Weights of a small GPT-style language model, trained from scratch on English Wikipedia.
Size: 20 layers, width 256, 4 heads of 64, MLP 1024 tanh GELU.
Architecture: LayerNorm before each block, learned positions, biases, tied embeddings, normalized queries and keys.
Each number is 500 + 25 x the weight over its row's rms, rounded and kept within 0 to 999. Layers, rows and columns count from 0. Numbers have three digits each. The size before them is the row's rms in percent of the matrix's.

# layer 4 attention key, 256x256, rms 0.0606, rows 126-127, columns 0-255
097:483524495455524445496470525452467475532496526481544528525513536512510479507527493525509497470471471516520535469472501496488466446494522479526522481464497506492478459444494501507481497445523541485530541532547533483514503481479455523458507498463431550509527514468527513529477510497502476493500479542500494513554493515477543517466494522431467466518504538533480513468503482520469475518451505537501520502468496475482498494489507508511512519511485451455505499490491501474512528492513498513525562483521518529462511515517542505468508487521504534444545511469531508494531536543488496501485486497512507486516511527480532492503521511515509474508487551465508492511516468490466515504512487487490518507514484488493512524480548492492483481501483480532499453501503492495482508459527507
085:465522466491460517524474474503541527504453541503468549488451467498491516501466541497473541520475525481479494529463538501489491470493499515546497508497520484543495502481514521468509486490506523530492461489475531473492504507486497523502472503487457473530483522510524510512476506472535508498475495530516503533555487546502488495525493462490497485476469501505471504531522584498537486517496511491466490520536520540465497501524478559558522499495496475452506526537521495515467524506499518451543484488489490491481529508482453525479452487516500459505537473478500480477488513439515486467521491474484524470531499492497494532494512496497513467511542482512518450553487463510455487465509473508527499497528528509505465497481499528464509547523519501489519475508488496473456512523481520
# layer 4 attention query, 256x256, rms 0.0539, rows 127, columns 0-255
093:502492481537439481525474468535518495528477525542489472518513501498482526488507531511531487487518503497498499540524488492520523501486458515497489528448480489491537446468486504485479518509486511502511494554522474534494522506472490469528521476479485469511489509512499465499520522497503516529483475519473550522501499495526454504513488512517476488488473476515475545506476450499503513497529466530485546489494515516472505481438482451455496473480503493540483443492498525501508460509488508542528494459496482515486506496557457524504537483453459482501460512463480478526550530477481479457517505471496456449520504512464474484521496504467497555494506537502530506473523510511510485492573505501518503495528537489499492533494498519515528527477510537517471525492506532531462492458527544
# layer 4 attention value, 256x256, rms 0.0506, rows 64-89, columns 0-255
116:517516500511512513478468523483497521526475537500476498489527531490474488496553526504487536537487486440538521474517442517503507483503499493484498507550463523463475522505532509505500535480544502523491516462488494458479503524482513481496510454539537483492496521501496500530470514549481532438453498519546502518526499551485503504504522537508469502481510521496515495479489530498521509504508460499480485513484518468534500516520460483522484501520457469520526503527522511509496498496542462498521501546506527537498446487491497502475526500485472512529510488501524478470489539459520441499540465519499498451502493535500507476483468462487548476528493457496501494485506491511494490449505504519501485446468478486483452540480483481522473525488498463534535482528462509458509459525570505
106:514494491535495500542482501507520529494507475508521471528509474538484437516487548500485456506432479505477493519503501500473475501484495540504519524457492556447504508498494520487526487479500478511470528488515443494485470494476502485485471485506512494479495534516488480522495486493490489494536499480519542522489449507540502507529511500531531452536539546519477479530466489563480509557507524489486479523461514504475482523495509493497461497535537553466509500512494483465519494493496518549543512542492439476534489515484471487512496459519524506483487464528543495509458503524512507524484561529518510516505517496517514476483509518500484479546499538520526473501519493465493468477500468491503502475477482453490511511433507526488489486460537470499478479503524535491497509514534552
118:475511485504529522514499494529477502522429488502503543513463472497508519485536471461462460461483505518493552523508518476499464487511482559499493494490508449485508530524502523487515495478481501541512456530475494479539494537477451459512472505536492518540480525501547501495513518514458507540535508555510522544477478473436526484520483482498462506554508493515534519474495458524560511522493455534508504483488507488431519434488531439496511489519470481475501464497495499464487533483500489540502487488497531509536484544462505514519517521504492482494517499549524491546520485489518474484487502491492501516492448493513524497513505499493503503513485498518480514505508506536504446507500485479490502462496505493478559516472497532503505509488489472476491507515493485493491542535461497
103:475497511505518567497540526494445448498530503534500558508514529480490508475496512486470484477480495464499530510487491505516550534521481573507526515526504545479493504493490501469546472484486470500499495463552502462484540465450532510477487507456488524545508504510536485475517528491514516479510469523505523480506498530482486467522487489492449518468471535525503483497537486501508460487465517496534507531497518499542474506520474539485512532479507500517486481500524489519536506537484494518492571516491496523493501523489495469518507474522471436490448528519492434464515491495494493506523503507514502520508506458528515526514504481466495423498490504502532463501491476487506510498495472531498492466521506491510491545519462500474478442504509518526481545492537462482476506482508502
114:500507494485497454497496532481463514481486455498500463535476523512500501476484485497491467512495523506462524495486487490500444456449521533482510475507486516476517554533540488493473516483521491477497445557464473439535507460483507534449474479481503529502437489512529509481488485488528484501528521491561481524471491509481468515526526467508507440532538517536514472520527495495445513544501497474523494521494502529504500484540493539494516508505500486510527498500503474488474517514501504553487459493524484467483488510473521474550520459472493515501495519512450504534530474480501545508525512506507537518503528513578557513511483488503499498474488503488496486479551501526482511459492486527476494483526532510536499493480468510504519496483522472483525485522485487540452494501519531
112:478455490505496493513491501521474510529512508516494467492511497501508458505501466507519488477507549513461493529567501539503514463462509484492513462531502452517516473490506450476488515485517499519474530489527518481496491509456497514512473425485503492495478532476489504452474503501476498486480539504544531518481509484469447515508516469484485476508510514482503488472533518527477455494466535498514542523528509522516485494479483570492488492509519496497507527530500492507504530507531472512504515529510485492490538490467533516509575566512506533500500477472494502458534514481492458500522528476493552515476543542526490521519490458477455497520555521506472440500530491529530520460472530466502515466493513502487504452508508495489523500507505524507517467518477517428502492519497535
100:489501487553488493494477479498517544522481497507476537476530473519507485535504481490495515490495529515531520481535531490514506472508501479485500513493519492495487498545492535501450529460469523517510484561498490477538537485447473487518481503493464476522498536481569478531510493525512532510481469510480483509511476511519495484539509494484556475518541512503471487517492513468509490458501493468484458439515547470502530542456523453515500452539500508499491503500485526526494488509501513495543542470485538500490524472546460476498495483519462516475523510520438484509509525506553510516510505514475465506546482450470478489487491507504512516488534490529527489481515515455455494517493464510510506464469489532522489472444496487504512535536542514457521554478491470503483493491480476
106:493482505517541463493521478522476463449523506506484499484487502486484525493487502501551493526503476503498493483457511501510473524469518465490460526483517543545502464489474528490443493511477500484492465483493465510483526464507546515449499551504517454488531509495498527481531497513471520506488454493485552512486505481499531482508476467447544507511472546522481498490477485505501519524532527469510425490554501451477461479490487494449496555505529497509492483558530519496527459483517519528498504512494524471505512476519501511477494438527539498492508455529467516488528457515500511476455468485504518508530544477539497510487510481499520515524478496513491472513519483539515502516521501522476490527550529484503485529476499480461552497459495526521510514497538474482533511514512481
101:493531481504505525507512513486498505467528478511501496539490474504489481513530483492513506510493504508474480504508531519492494477483501563464507506486508473449511554498458545424494507531464539486461521520516452524498540502502444452515571495510491455493518480534508463490509506486504516497497469500506489481543483534516520495588503487455545532451501513516497521486503465522515474525509495448533511485506503489439502487523503470488501487531488484476551497500575520488487513482495470473480496521456553488509507492481541479487498508522489500472509451489523499518504515483467542465498476494493521521461514530518514504467466510519550489492516501493501518500492489505489481531506498497477505537493493519524476524509524492422525504504506479487511514483453484515496532484509465
110:477496475500501507511533454500504518502530514479496495499488530480521518506491491520465514508542530511486507507491486473484459465484485525482479489497507549472481485482465481491505517475525456525497507506489513508469465510484484462530479529543500501520510478567509534534473553516482540514507519511453531513492529525490506516495472451461474513495477516538468473532478489511458522487563507526497490505507491502523541523481486521558472538480483518490502500477517467481441480508529473481487499501516470484470461529479529456523514470467455480509477527474434479509485524509482497536534502511528502466466462556493476508530502467489482450505509487515525530507503501509523502500522489497533438485494512506525505494489543472558551486510535522479526503522492543502478496548481526
104:522504509444497511517504444501506495504499489517476469484498489479489524493527496484452513526505444504510504514514488526516511562529536539497480458496502547516513492496494459538536474511514486504524501479471539509470484503497459512479532493475458533497511519497480500465497495484476480500493523542479468514447520514460534459503513495512459554517516500518467455464477525533514503476520527514494520550450444503502491460474489494483526530504499498509512536453506508460479557481537504515532467489543508457497469492525508493475463486493508535526504487505550539518505500510507516477464494470490477478504509519440515498518494482505500513493461451481481496492555525507482523492498528498499516540483536479564521490513484477538470500474460554470512512503487523517510491482503521
113:493428507490484505481506487488535485484495491505447464520457497512503536509504500484521523522494501481501481444494531481459528490484565467474529484487490493497492472499526470501492513517556551488516513482527513487514507483502514451486526497517504436509473502474507530527465482485499496512504488522561502520520474437458488503508502478480514467499478528517505492442499498476503503512537526507459494521503470494504488516523504503464557489517517492486508519514515536517460469502490457504516484528490484506477492503517498500476529503467450504509479536490502510477494541504510510503477517480510488490461488541492469528538510482489481565563483461516499503494542510499534485474492521507512526550481503522548546492504532481544529477514512512507479469472474551527575462507504531
093:481501554482487543463511495468466479463490514492513455508494544496460476522505509537494495502538460488494487499519541498490490481508544451529480498518514484477543495478493542475493443505525487458488508517503465526490512495516517479519486508477537483475496498484482504493518497520562454486499477523508511460525546467481494475499474499495462471500480493541531491497500433508509543527480488522523473521453503501497496489543469480504512518525518485533517513516510469482518527526466489547486490510482492451517502502500500483481554455506520517496491501484491476514488478514490485552513493472462504465518475451538557465484519535496490556500517524521500535463520534539501520469498474495531492517499523445465525491515524515523507519465478465529532457519499531518488518518522455
096:496497509466487492461465494513484495516502496478510518494505483473522515541456525462488525520526506467498489519497526480512528529504433508528505502490522511483459461487505503475502466491478445492528502518500496550492489537525517453525506538526493539491509537527553506501519509476421462548507516544478527493498490507533520512529522516523495516455512544483482484555497529484449546493518500475524475508498465515514519475517474509468475468485552496542514486489456518503496499515480508531488518465476509466494502525470494500559475504455521514519473523513497438528521496526464493511520499513479470520505489503497470486543517531543471497496478496499500524499475522547485452483549479479549498486484523472474482492457468495543533501495483515466502534504488472511494487488481503
103:470498504461502494541540463528489484474491485488503480498525461529524509511511501545504498476461482552534470496506493529479512469501527468520487516498538524453513523528497504487489540479518507479474487518512534431522482477495491495519493443522475521495504518502528472492461505512478498478510501529500535501497476474495503484486455531506469458475495500495544515515529518490498506503446495537510553475480507473515489544521499513507467481492544512490488509532470520466472488440523458493536523492514550497478488524464516520494554508501494463557479508524458482498501527482548466473487531497520470464510512509499498457462476471492480487544523492503484504477535582474486523520548524514507495489498507477489525500509495536500517494517532465478518529515507508439510443499485500
105:497481531491548542483464496471521514494485513487463499465484517517516497476525496518514528472534476513507544436481532479451483484489514522529531485507515507491522503523481534488520506515493498516500513512439469454519495525485512495506462499492487478513530522484531510498495494508510515512494495525542483483520466489444513489524480491475496480541516481510553498490504444470494506526493434485512475465498533462502546505502481431490491479530497501525483486465522500517464520522500478499493535484482538526468509519487471467502540505520477487521479489503492510496505502540489522487494488459490543490523504481523505469478525525474526511494502485531508518485531580481428523498505482529556481511497483485488547517477523520554475501484517484516500529537461467555454463514482462
106:557487497506474458539514484525472526492485506531540502537503484523482483494480521533468521485494474515478548522508530493464498497466515446498516501488488502523476510474497478554522536492541483521493480497486515437523533467473470482496539546491481501486500485455503484490483478484516481495518457494462482473486487481512518509481507455497499506535548543517520548498481497563495506481500545476494509470492493462467477486502530486455512512486513487482532515497476512460526540479535475495492481549505480500528499486473510474513489507495444509487477529493505479496490477482471506504519490493506541554502540502468486523510517496532490496494499490472471487500543499508529510521511500481445457526510560497534499445534521525519546523486495456477577516512491506461476497498474534
100:499473513508546486485491501536501491492490516519521522528486492476504511507495484469490510510529502529532545520506493489494490473527436488546525415502504453471492485448487476496509476508463495484479495506517490486489524503507468499507496513503545586542513485485550487517516453479529518470495520515487545558503518544486506492509493520475530505521541498470486460522463509474507551489451503490508575505520521454454498466491502468512533466479508515453502464554489534488516450482519460494508505508515538514511469501512503496545495476537485445520507497490500510479507523501539521511512488518515499508500455534497506492527483539457532531536471478443480493510499479526479490504516483507520507452509477481502483474508471508485495486480535477485477521487510512490513510491508520
096:517477475472481552488505464552489514515496478491504445503493516484498493498468525490489522520508491520500467505542486518465485492478513503509462511524489483503507491477491533489445471488516540507478527497468500485476513503487517470500475492489495486492526514468467444524458521522525518525478527495511530442529505476480509496509508510525483447472499510497506493500503543543522499526457542483537522498508482567455541505532489504520506528452508470489505484473548476503522501536509545491498473563501474475504505489485537499538532540491470500517521506504504489509533508480504538492510472500542521489495526531545446548518512427487510501493521460507513487505488507479548509539498502414484482503495504460485496489477515492488547486453527496537523497489491517530484499495451494
103:468538501515478503513445476521486478496491516477467535519512504488501488473523514504479520504491539518484507456502508492532475466499521493524550512482486506506500511506463499473434523527458568459515506506501476478517452514469508518464495508439500511544496524515486487483499509514528465510534477492495516485508455524496525510501503472509543489537525518489449473445486448484466480515545536501500515518505516526491508498486522487520513523504515475500504472484547474511508480543516506428460520505524499514477525488495544554508510509500500452526513526490503524503509456517482542461504513493461525471512518552501483468486479486516503518530491502479462518527504483511466511470502524476486492491518482513517507471444555506451479531517488524575490487503452481512517496517521502
094:485501478486501492510527465528555480537471542535493475472511490454474458498511511497433484482506470484461533456487479499524506494496544524522472501541483499494470483469490497521516449514513502542508492521497487486495511513507486464530482525514497519503472482503501472520540487536499511476492474508480517525514501505527450534527506522505463483531498495496531496488520479474489522519497510519490519483431492526529473532460474493544512526439515499470530490544509486526495506520488480490521514520516551520510467524494494484487522481464451501462499502496470501470521503488533527496545479521552489502479501489512490479522496489478490488491503511517524512556523461491560475517456493455524515527480481489444539447490484499528496495462505453512528522506522487519509559513491564
095:516524541501469479449487486498498534473490542500464510525500469501506513510487476507470494472509485521532511466549522488517500463525526512505529516498492476521480527539459489495492512473504505502451531533492515494479483463457466512521484487518478519490475491472496449505464522504501462511509552524463515500492533507450540494528504511483464483527508494510459498475467515516523537491532518572510509539495511527517542491480468486537509504507525549487491557521473456549507479473498442536518496525517460516463508512522494506506463494475467531509505487488500487486469514467498488488496494496479492464522457494498527468540481452526507542534540495473490477494542503473500529483488523506495509471470518505532540517530528520489509498459489535452520478507486527456536464513474469
103:535529514475482484497502471472483445488526503534504507468516566528478446512511536516533478444530479457499494493525510507521499509509533493518480490522517504455537479522503427476488522518532510487541497503507500490477509420513452504529472509492480522446460498503521477503478519504553455505482472504496532489471522470521474467477503443517463518507491543492476505490540508503496537490491511483468496503505507492506526475501487512493490519519560478544498517508507541497492555567497465490500464476494507492518479490455475501482491503527497520487523514506517534483457523514521501465470533525495455519526518518490505495501481518482482480478499474535508523476492489466505497481531520504492497531495535521550516453494510505463482520493491530491508520479467519510525518473504564
110:512479512445509530501494511500505542483473467480500526504488478469512511528511541482485485472481511509478493512525468519488524511497454504534551460501499487491502517523549509498499509502468519511535491496507440484499484521484517482499496457522533463480529513486492523509497475490549531519505526514495495438511491505529498472502538498545487517488501517467489545467501523526454463497531479452500533457533470528500505473515533494499475481515502489509481497473519487496508469503530462454520479492515458539453514481516504525491461467470522472460481501541505493489458502475530529526477499455505523508501482507480499528443542518510479543565470534460494486466485532533508538493454496484520483506491455516507523525530520501534517491496533463505511503482471531522523537550538539
101:509471492479496493528503513512529485502511540505522497511520504500462507489489507512494502488536553501490497527522472494446450535499471508552519525473520525519479511515523494508548505540467495493444507516529519495495487489508536487521516458496481512507477445517496500533509507499539520498474508460518504460513510521474460502492452501507474485508504517520475496478481499522522491510480501537492516447535533495516506494458421536518524532511522512518516477503516492476471546499533481512462457484542470496470484503498509472455531502496470542531500446481524501465532507519498499532509509498471533527537497455489512469510524499512458488465461524495508512552487487534479515505424506547445516509497483527488490487503515511518469534454499432494475484510489526472475503489478533
100:536528492521486508491482481514538502503525503500513483563484524504523487519558499500523516518457520505438454507521523451504518477488527549482501471508507484470490454483546466487487497497524464515496495443511495511482476530481530472513463459474492478505514534522493515502469529511501474527497477501505547486552478476512500537492504468480557508494509506489521470520532512521485462538510518476490525529519519521524485545513505525497456504458531519482538494510466471506496519511491518491484523527497449489512544482506496498503512456486512554480490476499493490515497515471474467465495520459492538480466482494538500503469499538484495508477509515519520488509536500486507549455489532473493508537536486479460448511493522475494497548536546496487478476517470528439498449485484478
# layer 4 attention output (transposed), 256x256, rms 0.0792, rows 64-89, columns 0-255
123:498506497507499494462500519538529508504509486524523497473460514490485507520450411474510489457501497540421515521499499491491504505489510493516483518516493525542532527467498478472509473505493541463506482535452476490502475469527487524482470532529480478515484489484473474503534508499507498544528514475478478468519496500495522496513507467504504492491488515478486512502527484486478489540496527520522495504506517507478513502548523526491466519505531523503479478465459507415482508468498542477459449491500491494484550535503547498540522466519543488508466517469513512480520539513463512544493529449472512543513511494486483462524482515534469544505528483466498484491512487488513512499503461491475546493481492519499506526500566502468469505514493534512495541515503456563514501536496505
122:511477509459473473502491504495489497510500532547507473517493533462524489503530465486503531533525516500492530520465510515501542481524480513480540493524499486513496483537520483528498512507502513527530492528503532533531522530522487502500536528472509493500473477491494546494556485449480492474503477489495464491521502466451516525467504514486492506476456524442460512506472491466472476472485491514548510470525476493500561488499529476515492451488495482515500528469507568523529487497482478468504531473500511482482517461502499489513545516459482499517503532475444506507483530485485478507470495452498477522482523507485471523509532450522483507495468473497504546483470524556528534505497512512509508508571507523425509515495494514522490518487468490501484558529443452504499487472514473
126:518505496533512471538503533475557483506580553494462498450481528483549480471488505527514520539497473445516457501522507484504533495458499514505525524495518506530497456477499483528465510502496491487510482487473496538464511499512498482481513498457499465473500507511462500515485488534538462506472533447496529447488490472519486515490509492533506487447484467444505483538492541501496491520503493528454504492514508479496523520511478515499553530462515453488490517480465561549493454499514502500474519484471480488527453464518481492515466497510531545481480504468526514476506461484519552515513511503548513486495492488485506498528485466530523470503510501511493474506444502534512492475518508552452520512512500494510495465522520513508479528513503499538508528507522487508482487488519539
116:518478518509483438483495479520501528541441526524503422455521484533493504485482504530550475536520502524501463485552479512508469433476484496502506486519487447494500501472508527525503511519492521484506495510505486542516466537521507529530546477516492493481495495484493538510516518493499525511501511493486491535501487457497506512527506497544538492533568491499530563512482494519528506515507478514448510462470485511449510490452513465491469476523524490481518528493488497474457544480499511513432502483506479469509491499543480523469489524485516502466484501485512541500487492543511523467492489490482507499470519561450523506478460499480518567472474512506476485506499532507494522495525484479479491489513505500474467530476533532524546513474474493490495520475471533501515508492485496
126:531495491502508533517515490496498470507526555516496514491504521524532497517535486485488500479509487481524487498478488508511545546507498501558486518505465481484489510489462527488522523546508506543484497522495493537477484574493508455503470494504461478542497526470489489515531475492478506480505519511460519470483473467488516470496488527501518515479474511476463520516511489503539486490503531536495493501496500436503522527429491480526462479465481516518467523497486526528531475498500485459501518451493507455502491478508505524522510528512539479457495499514473511476517554569529508520523485547515503487468520505424437516523438509504518516519462513517480492516448520458495528507481485512500508530524513518461496500537514496476516487482481495520436514468487524459526479479507487
121:498472485479502504483496539464505498505516509528511499490484522519523513482500516513500523531515508516513519485464524463536501523522526501486519512545494507478496518495466500514516442523500526500500508499478484467474484537571484493536499523547483479497472499529514487521483525515527512490521503501436485474477524514518521472489476536467486515520490538532472516523479485490456528543508491483499457493464495455512521508515523480532462485471517524454489485497527503495469490458483479475521501481507467443523501573505484488506434494512498457495512508482467479517474497497517501544517497559462469510563528437476537483521456500539530510522472490511497481494502503511522528500518508509498512554506467534513521509469488464477488534474454498496491528543508526513498455455447494
114:536523489481546500501489493482514516504516517499501501497515465474516497525477465495485522483516545495492479528453466527519521487467495497496471496525522501513509485462472471487511472513524503494488524435492506541490490524507509500462525501510503478464515451482498509511569498506476471457472561487502515538451500520479473496469500496532487496465406513527533497500526502508536482532515529548509545531448458489527472463506530532516530536475508469481505534492481466507516483509478525503461456534463490492505490523446534490498502535463534473523461485537485518508493446484479504523500483475505538472495519492520515524505548526464500478509485479481541515504500460524523502472502528506499494569500502507472517529548475498510493502476485492506485484522476537510507516503517520
115:505560534491460521491491523488484526490462483507511470510525528540469513477521535532484488516500515536464507531501487543489486470508522487534551511522536476471506483494497462545508507507512499530500499494523531468521508515489476473523479498497482518533514472474475486511490489502495479504502494504494500534509469498564506541568512534515496466505493471497495506486486544499504499468476490521509524510477539560542507498452504487539475485483435522530507483502514441498495545530510493450496501452525494514504493491489476485473526533489471489476533528480506540480494543486492466550484515509515452507464540509524453503494501487470471453467526505460521493471533529481489501514485471485502456461481459497521541467518467496526511515531509477470465503518475521505466459485524488
113:502478526502538491496493491486479489479474475494526517448497473514518514526491516503494508470545468504515525531520479513518496486508506455498486532541487535533507420518514511491488513507513504516500478427480528482516517522501501531510492527490516488487475498503499521487493474498504476524480507488506514514532521521485517516496510503492489461492460476502496491513516521470481473458514493492507519518475480493540474475444524533479476539468477523492461497501487486532500549515504517543489539482509450490482443463556481515485489515490523556569466527508526488514473499521542505509549506496493454497507479494495476477502527433486436547538513497507514508482511468500517521442500551492463516458501522487460495473531514522550497497467515475474484549506548482533514518509501492
120:549527505516508475472507504517493466547479507523526472509543488519484484469496507444520485488478499481487504487498533539510507551500506502497516459506505465539518503553502478504483489509443494467498484502488507502527550457509504517491514474483491465497502512480481480482493470502509495517477473513508534487469448530482495491481502555508515477511514524461535479466512506525504504520446474477509524463472514453495507507504476520498522493538497478482534524514491510489524486437516479486514483537499502504498487482543431505471457542511536488495528475515506514503551515510509480504512519495534535510517493473526532500478423501485529557502522516473491461515549525474484548505518448543489527510536510506472507510531487520467449483466507543478525525533473489477498482484511452
114:486467459507488500473517565491499499502496493491461547476481491524511543532446493514553502461478520461460490489518495459475466454542511472542534520500502505474494492481528467513461499499456492496492490493500485526505476468523518470516474520535522496504539525492477438469475482532519532523517473478499496528473509481535479519449495454469522496531497496465492508505529476491487482533455469500539511471528516512511518568523493486515516501527482498510518485521495502504515477552484469503476532521476530527490506545476470508502536498513467527484528505512480463531560495448524513500504488541482512492484471534500496483493515545522541478484469555517525507488483483495497504501510499478531518481523467513492490469492506537480511474522581496513486488504530491506488504489502458
128:506496479493506502498496514512518513505484513526560525475538537516477508515513471480505502509546517481523509510499530512532469534527476464496473513529484527492479515526491555479491484456475465509465485508466469505521513532506461523544476516499505529510541551527443505461494488498519481518502461506497503485472527548499507511492493537482462520505490523483496490486533539528453516530517516519512507493480486513498490513479500504536482495521488508460534464452487465511513496481497529507539539500497493488506512497425532520511469488533537492491509514478515522487495495482515502507484510527481501483490475461469482498479494517511525396488504536508477527488477483493491508501481473506542488487491492470469479494560476516442450481496480492457530509563537492479444503538523448
096:507492478527479525493493538524481493530479493477484514522509524520490537504534520487530474496501479528470504503530509507511528517507489503485567501491465529497480529511514502493545552500474548555515492526490471500516503524503502525496524506521494477526496507492488499553462509421487495505495499474504481504514420519478503524530508501498532513493518495490488488545475554467501483479544477502500530527529477465487454501468477496491445451517517499503519505473508527494483489486532481447536528458503485504501503523457535528492484516486448474499499527497500506511524510543508508454453497504567459532481503490487453515522489469513459498479517485514482490506467482511505500542468523520484498472480542482505440439522499530506438463503489537516478508500507479501467502486485503
106:479503533533485527511503515522474508509514535505512536508495528485492487499545450549508457474472510475495498488527461471533501527474520544470485487500467470542534468527523519477488525511479499499473508498508512514520513454461505494484525488516496454505475503497493498516481485469527509482475499476532478498481493558490464505478502523514505495494523476536485513483454463531530441479446517515523513506515478529532505518523501479533486477525468441486493532520540476462517475487537488478514492533495512505485485472516473488450514520490463511520551490501490529523498511491553542506427503504539544483520485503482496516495487499461510538455505501519531479504451446480496514489515504533491430513531542458476515491509543534482495504533497475538538486475486515490492499505502518
114:541469492527517499505488542486485518529512518540469476513502534492470505442515485462489480499499512460521486502493554534533503517478458528457512477481480483512517509431491494522510456493493517515474527484483453497483525518503507527531540551482528464482513481514506509523518436514507503509490497469488521489504552476469527503502507486497492501513489553495505493504495518512457471509521489475490450525483481516490495475497493493533482538493495497487504497488495548486497498523500537496489473471482456504523527490495496482504454503479488516509524479456565503501513500486494492536539523501480503529525520509478528533536509518550539516466477505495493507517494461534505468518476519496515499506520455607527524499498482495459481475440472538516486444481490488500481547482467506
117:503521537490487476494517504502479526534521476490514484533534492517498508491470484461512489488505491462481493554532517544530528482490505478475459507484476516520479523488531494522505486514525521509494469469513469535495507495519515509476514492503484486491529490491471481541538493495490497494451482485474513513492466477477511526481508506534552515478467507471473523515527549481510507521533508500477534513468509471457455493502506528529498545506520507488515505493488496520464515533526536516532466504483500451521480493467507467518477519475506504517451500492499514483491472492497540534524510516531480529444487485476469532505460489560501489437507513499484477474472452533528474540505509496440518470491538505464438543562474517467473480498477524515469486494532518477501561521539553
123:474514495477520505478539523445511501538538497539472519502484514471533501492525488482490490475476503495532460470468497521506492508528502497502525526500546546478499489457540484485459498528486536514518499501508486491479465516520505521490470488478502517495503539523494496482472511488506520529486498536493544525479498479485506521441483527480503459487444485504478466496490496474491501499480497515500484565478456535531531508471498518535477484495476569504493496512512513520496519488493521503506516473493476459511561506539485534494509554513525501485532462522491520493548527478548503524469467529487479459521472526540503507466516503462547523492473497485493482510450507530501553490503502503554526447475466519515485485427456462486502495490479530510507499520523500513475451461494483
111:496529533529516463543540502442478505476509534492475492463501507483519451496515464525514479505495515484478452488461486503520525506486524516451461508543512521499544492487500503497463494536510505547490507482499546518509481487497515475507480454471446421488492482552485501481480500522482453514507484474500474478484504465516489514495488504517426477428471476554479535479497516555531475523537498500514471489517529523531524523517529480453495521494486497530502532507463495501509506508503529474479509465512483496529553506502474491445509524493527546504475527510507514508536486524489496516490514472522502480528516520513501516498495500505467473493521481506490496500483544526499448508538474495424541515491540514497530533507515505511472523500466495496510475495500496496492521529511519
104:551488521537518507529555468524455457458473520524530504495491510523455552476526501486486516511495490495487508476481542485524520547529512505505555489494528522499530488521524473533514508511500491529481485501474486457520473495532512508531475509570465547458473486505521550465514543470475486503538475490508475508492532531513499516488504543455505485521494521485509469492455475478444511527503489513478486489503499462517521510518524522467462482543490530459486533489478494487467509495492494470472535484479504518520454495544474529467498484524530493452503499488486484490494521517503483492532493483500475534536494475477522431528509501491510534475481526480527483525492500506467517481480526521453532498452433512517485459493506494492485497509488504479534486483501530474497499469530520
115:541498500499483520506556467446519509468486480510563472523498472527512511486478528510522479467467457533521537495471514484493528526555519505482469464526490521483503526521493494522533502473549446520503464463458480530443532536534490487530498487500487514531497457488485471541494481549478525477462547505496477499512527486530473506517528495485472529485486514482498516529510504503535515489449478510516473501520472469482508498456512486473478517482533523504524495492458450521491530500487507535520530511484514490552500503503494479496515501515545537529478487549463466519508500490523523496504465492468525531455487464502499534508500479524479494518493481521480500468511510469509476478489517524480496483516504521484533532533460482538492477490529456429522480482507472514514479483517512
103:527504546528516501557517529544510491486505494506503486499485488536494494509496505491517518527489575509471520521462508519500488534499467488480524491465456519480504494516513465496493512490473513513484482540461454530497451520534500574454492471492461514460487535493530526503472520479508477540487522493528500474491488500461519514466491474492519487485488512488468538467493478533510521485468483510518478497534499481423528463513486518469506485589485530492489500493430552468496497461507499521471489466482472499506545495531507501513503518504520453525521525507499516508474511497464482488485480468533501501513499513515541497462522521514538504489485473496469482487516522504462542491520480543453512487486481505518466526520515513495481530490478529487531521519481554483503455495517480
102:495479472518503516518493500504530455530525509470495489477514525504498528463521504493529540479516519493466503492439500476501511498543484485474551491508501501481508467464488476510487475486473502488523476482472459475507514532525486499491494508514524496522522472521434497493530472504506534468480470486518506479454490484487479494479511476471487539520487514528516481504522521529488488560477524467480469486519497439505481526518543486492511496482476463506561485493506524462465506493467531454498509485501484481516507522488530487535524543548531502503524481478502478483562512477500489486504502511513536504535486513513552552523520570527467459487502501534457552487495488535488506494488492515531511576522514509498527467529477492508426468483528458520477482524516478521481483485516496
115:512460514506555514502540506495483539548472496521483501531478487497517556503472480480532488506498509534550514485491497486507489479484491474494505465453512492471480528489520466523542515455490490508497506473493503519528502555482540490496499513496519497532530498503467454485476499477492527472539515498494488474495457499492532504477502524487512491477488500522475533526518459499510508463515510536517532523505473472486414522477544463507480505537455484443493509514511467506517478462486495492432566524564497497490546531473512481494494495508472477494498490541505503502498481469509513551491466511486544494468511503486539507511533555540532500528469482530500505503508545524510497503482484515523493476502441491496505526495489490494516481494497513516507500514514476508474504474458420
122:505510464501491471509507510470488462515523494536508499516537502543486477501489467499491495531521464458545481504486529479516495500545512531521495516515469540501470502509472528462491475529529475495479527496467557515486539545478484507545513504504548501496477534488536537492497522498471498526487469471526488531491501498488485483466523506472476498522504483491525469491483544481513513520474521483532493505488520525537472520533478473485486518507549522466496484486493499531475506495443539536515521503480470475511510509490485470468548500471518534538510520453465494499486462555478495466507488468496473517483480492505499484527535496523536529511509462531489486552440499466518433539483477482510503470494528539441482481510524483488481502530511473497545488505521431489506471528495470
116:475532516552525487502477450487512505514519454529460510491515502508532491497482500480506524490501465496489517506496553506511520468533524510521482470488459479512523496483497448496479473483486517485539534566477487515466517519503483507496495494448524494512461500492527533457499528531491482529496467528486501513477458438506520452500487485491494483518480491479547501524536469503505523481514524476534444505464518474440465529502528493539471495539492512525453483540506539501510485519513458496512527508495530466480521504503516516505481506476514473516516499486496499537477496480495475491513463517537467492482469509566485539490476517522529503573520484491519535449495524523528522519538455527505541484491475480520480514460497508501521473533487530463514483480484467482535513507484476
112:498445475509494520472486456435514497489490441490502506483503506501456528485491494475480514498489521517525534517490511552500493502527521479512490498507508479538495549544488545511526512482517547493524474504518476479534506506512478489504532537526503513478485494488479542508514499432513509431523499503530495496472507573521506492520534536521480504484529540456488490507507464511459552491503470517491476456513493514478524469521496487513470491537505514507463501491523504526495524500525491515567507500457548495472471484476468512519507520527490475514494529471464450506489522513511489521516489533517493522524558481464497525481446464483510506505508519472473475477503481456516509529499527498440459523517489495511523504482513513483472482480445499534479527505506460545506482486477509